Part of a small language model's weights: learned positions, biases.
Each number is 50 + 12 x the weight over its row's rms, rounded and kept within 0 to 99. Layers, rows and columns count from 0. The size before them is the row's rms in percent of the matrix's.

# down: layer 5 MLP down (transposed), 768x192, rms 0.164, rows 437-440, columns 0-191
# up: layer 5 MLP up, 768x192, rms 0.158, rows 438-441, columns 0-191
down437 099:50 35 55 35 64 56 43 58 54 40 32 42 53 30 65 38 64 55 39 55 64 34 52 43 35 71 54 57 44 77 46 70 43 44 42 29 41 58 43 44 51 57 36 48 50 65 58 54 54 51 53 37 53 68 59 71 62 52 77 65 51 57 62 53 51 52 55 47 37 46 31 62 71 42 68 57 53 41 57 55 51 33 54 62 59 29 37 68 87 55 41 53 59 54 63 47 38 31 39 65 56 21 64 49 56 76 53 48 64 36 47 55 48 47 62 73 55 45 46 49 46 48 33 37 45 53 63 52 61 66 48 55 55 34 27 52 45 44 72 64 38 57 55 50 16 47 48 33 38 40 71 41 42 56 57 46 59 60 66 44 52 46 29 53 41 56 57 42 43 45 65 59 29 72 47 44 61 63 49 50 53 23 56 53 42 52 31 36 41 31 63 39
up438 092:55 55 65 59 44 62 54 41 50 31 32 55 39 55 43 66 35 47 36 51 50 31 57 41 45 56 58 46 22 51 63 70 42 38 43 40 50 34 58 54 54 44 53 69 53 55 64 40 55 52 58 47 47 46 59 53 52 24 43 46 55 36 50 44 47 51 60 62 40 51 68 35 54 45 56 63 75 38 66 63 23 36 66 43 41 40 47 39 28 69 56 43 33 62 60 51 36 43 62 61 50 39 43 52 73 73 61 71 55 57 64 37 40 57 54 61 49 68 74 46 47 25 35 48 74 74 42 36 48 30 55 44 60 46 49 55 50 19 46 35 66 47 52 48 49 45 65 52 49 31 46 63 25 56 36 64 53 35 71 61 41 40 54 58 64 58 45 45 42 64 77 57 15 47 51 43 50 59 62 54 65 47 53 62 59 36 63 30 52 40 54 54
down438 090:53 48 55 42 50 57 65 61 65 48 44 51 41 26 49 38 56 51 60 70 60 71 45 63 59 44 30 54 58 48 63 58 62 71 65 57 44 26 48 68 68 72 41 43 64 67 66 56 38 49 64 23 40 48 48 36 50 48 51 36 52 63 52 39 61 48 66 41 45 54 42 67 31 35 52 58 58 49 42 32 55 67 64 72 56 55 69 35 40 26 45 48 52 46 57 46 42 56 71 31 51 61 54 56 37 42 61 51 57 77 71 40 30 55 45 70 30 45 55 68 48 40 44 46 41 50 77 41 65 56 40 64 58 47 52 30 54 37 67 61 45 50 66 31 35 46 50 44 65 30 50 58 51 67 58 50 28 37 49 19 72 55 47 40 60 52 37 56 37 44 68 34 51 48 54 68 49 32 45 38 59 57 31 36 54 57 60 62 46 46 55 53
up439 094:35 57 34 50 58 35 53 69 48 52 45 57 37 62 49 42 40 43 69 65 66 43 48 35 50 43 50 75 72 59 50 43 46 30 47 48 54 47 50 58 63 79 62 54 45 56 31 71 52 45 45 51 26 49 40 32 58 64 63 49 62 43 59 53 48 33 46 53 28 28 73 36 81 44 40 58 50 42 60 66 58 26 71 65 65 52 52 63 35 61 51 50 52 32 58 53 50 43 49 34 58 49 51 56 28 53 54 51 50 70 60 48 71 57 35 43 57 28 39 28 72 61 62 43 52 47 64 51 52 49 49 48 45 72 62 49 43 54 72 49 40 42 56 66 38 41 41 65 57 44 39 43 52 41 57 39 44 49 61 43 51 48 50 58 48 41 63 54 44 71 51 69 55 32 34 70 27 52 49 30 53 49 28 69 34 39 59 71 35 29 33 59
down439 091:54 66 58 55 47 41 50 64 42 37 47 57 58 51 37 49 72 41 44 55 60 54 52 49 38 55 44 37 46 60 62 44 56 43 46 52 68 38 72 43 43 41 19 71 60 37 50 56 49 46 40 54 50 49 53 53 40 47 30 48 56 57 62 35 56 67 44 43 54 55 40 45 42 60 28 30 60 66 67 54 49 45 36 77 36 47 76 71 14 36 40 36 54 55 49 48 59 44 08 58 57 52 46 70 49 51 45 65 49 40 41 45 33 44 48 61 57 57 67 43 60 74 56 35 35 60 32 68 33 47 70 46 59 58 55 63 64 52 57 46 49 43 56 26 69 40 25 19 51 54 45 48 49 59 20 46 47 31 61 56 47 59 51 37 53 52 35 55 62 51 36 61 69 31 48 50 50 56 46 51 69 53 44 37 55 42 46 29 37 52 41 41
up440 092:50 44 45 40 51 60 53 69 56 39 36 54 45 41 45 41 51 56 24 34 37 69 51 20 61 42 42 27 34 51 61 32 65 25 54 56 50 49 56 34 43 57 47 55 55 34 55 48 51 45 55 64 69 53 43 52 51 65 44 50 60 47 44 46 34 56 61 42 48 57 47 31 56 70 38 85 35 55 47 55 60 25 37 47 55 51 55 62 62 37 48 50 53 36 43 54 54 69 38 52 62 47 39 37 44 58 59 39 47 48 65 50 53 89 52 37 56 46 64 63 59 43 60 24 41 59 66 43 61 43 43 37 39 24 20 66 46 56 48 46 66 44 45 57 41 52 35 67 52 57 70 41 35 53 59 60 71 33 55 31 44 54 50 52 40 50 65 71 45 57 27 51 71 43 50 17 42 47 34 49 67 49 56 25 53 54 46 58 38 38 41 55
down440 094:36 42 32 21 33 28 47 54 45 56 53 49 67 35 60 51 45 54 55 35 45 32 39 31 50 39 30 46 50 46 43 55 42 53 49 43 45 61 51 56 54 66 58 58 53 41 72 60 49 43 39 59 57 41 55 52 32 40 47 30 45 50 41 46 74 65 45 55 39 39 50 64 35 61 44 30 35 58 53 45 28 64 47 41 62 40 53 58 16 74 50 52 47 39 37 47 46 41 52 51 54 48 41 55 57 40 44 52 58 60 30 41 44 68 48 54 62 54 52 61 38 46 55 67 50 58 41 56 42 57 27 54 55 45 43 38 53 52 55 45 54 27 60 43 83 54 29 48 30 42 37 28 64 53 43 57 36 37 60 47 66 55 53 57 35 40 25 55 41 45 39 72 59 87 51 33 51 69 61 44 27 30 50 68 58 38 68 54 41 38 67 25
up441 111:42 55 48 69 62 63 41 44 44 47 45 28 52 68 57 47 52 40 65 74 54 73 64 46 32 59 35 63 70 45 33 64 41 47 61 69 60 46 55 35 64 28 55 23 37 59 63 69 47 42 60 52 49 33 37 62 45 36 50 47 23 61 53 42 36 64 19 67 55 59 50 46 58 62 60 56 63 60 36 58 57 59 39 52 58 66 72 43 31 65 51 45 33 66 57 24 54 46 45 65 58 66 43 32 43 43 62 45 42 39 71 47 56 48 64 51 68 41 42 43 43 56 61 38 59 38 55 75 53 57 42 77 65 32 46 56 41 30 39 62 38 66 58 36 57 47 58 42 38 63 61 28 53 52 35 50 40 43 41 57 44 62 73 52 33 43 53 51 56 45 35 48 48 76 44 51 58 43 67 59 52 53 51 41 46 53 57 70 43 50 56 64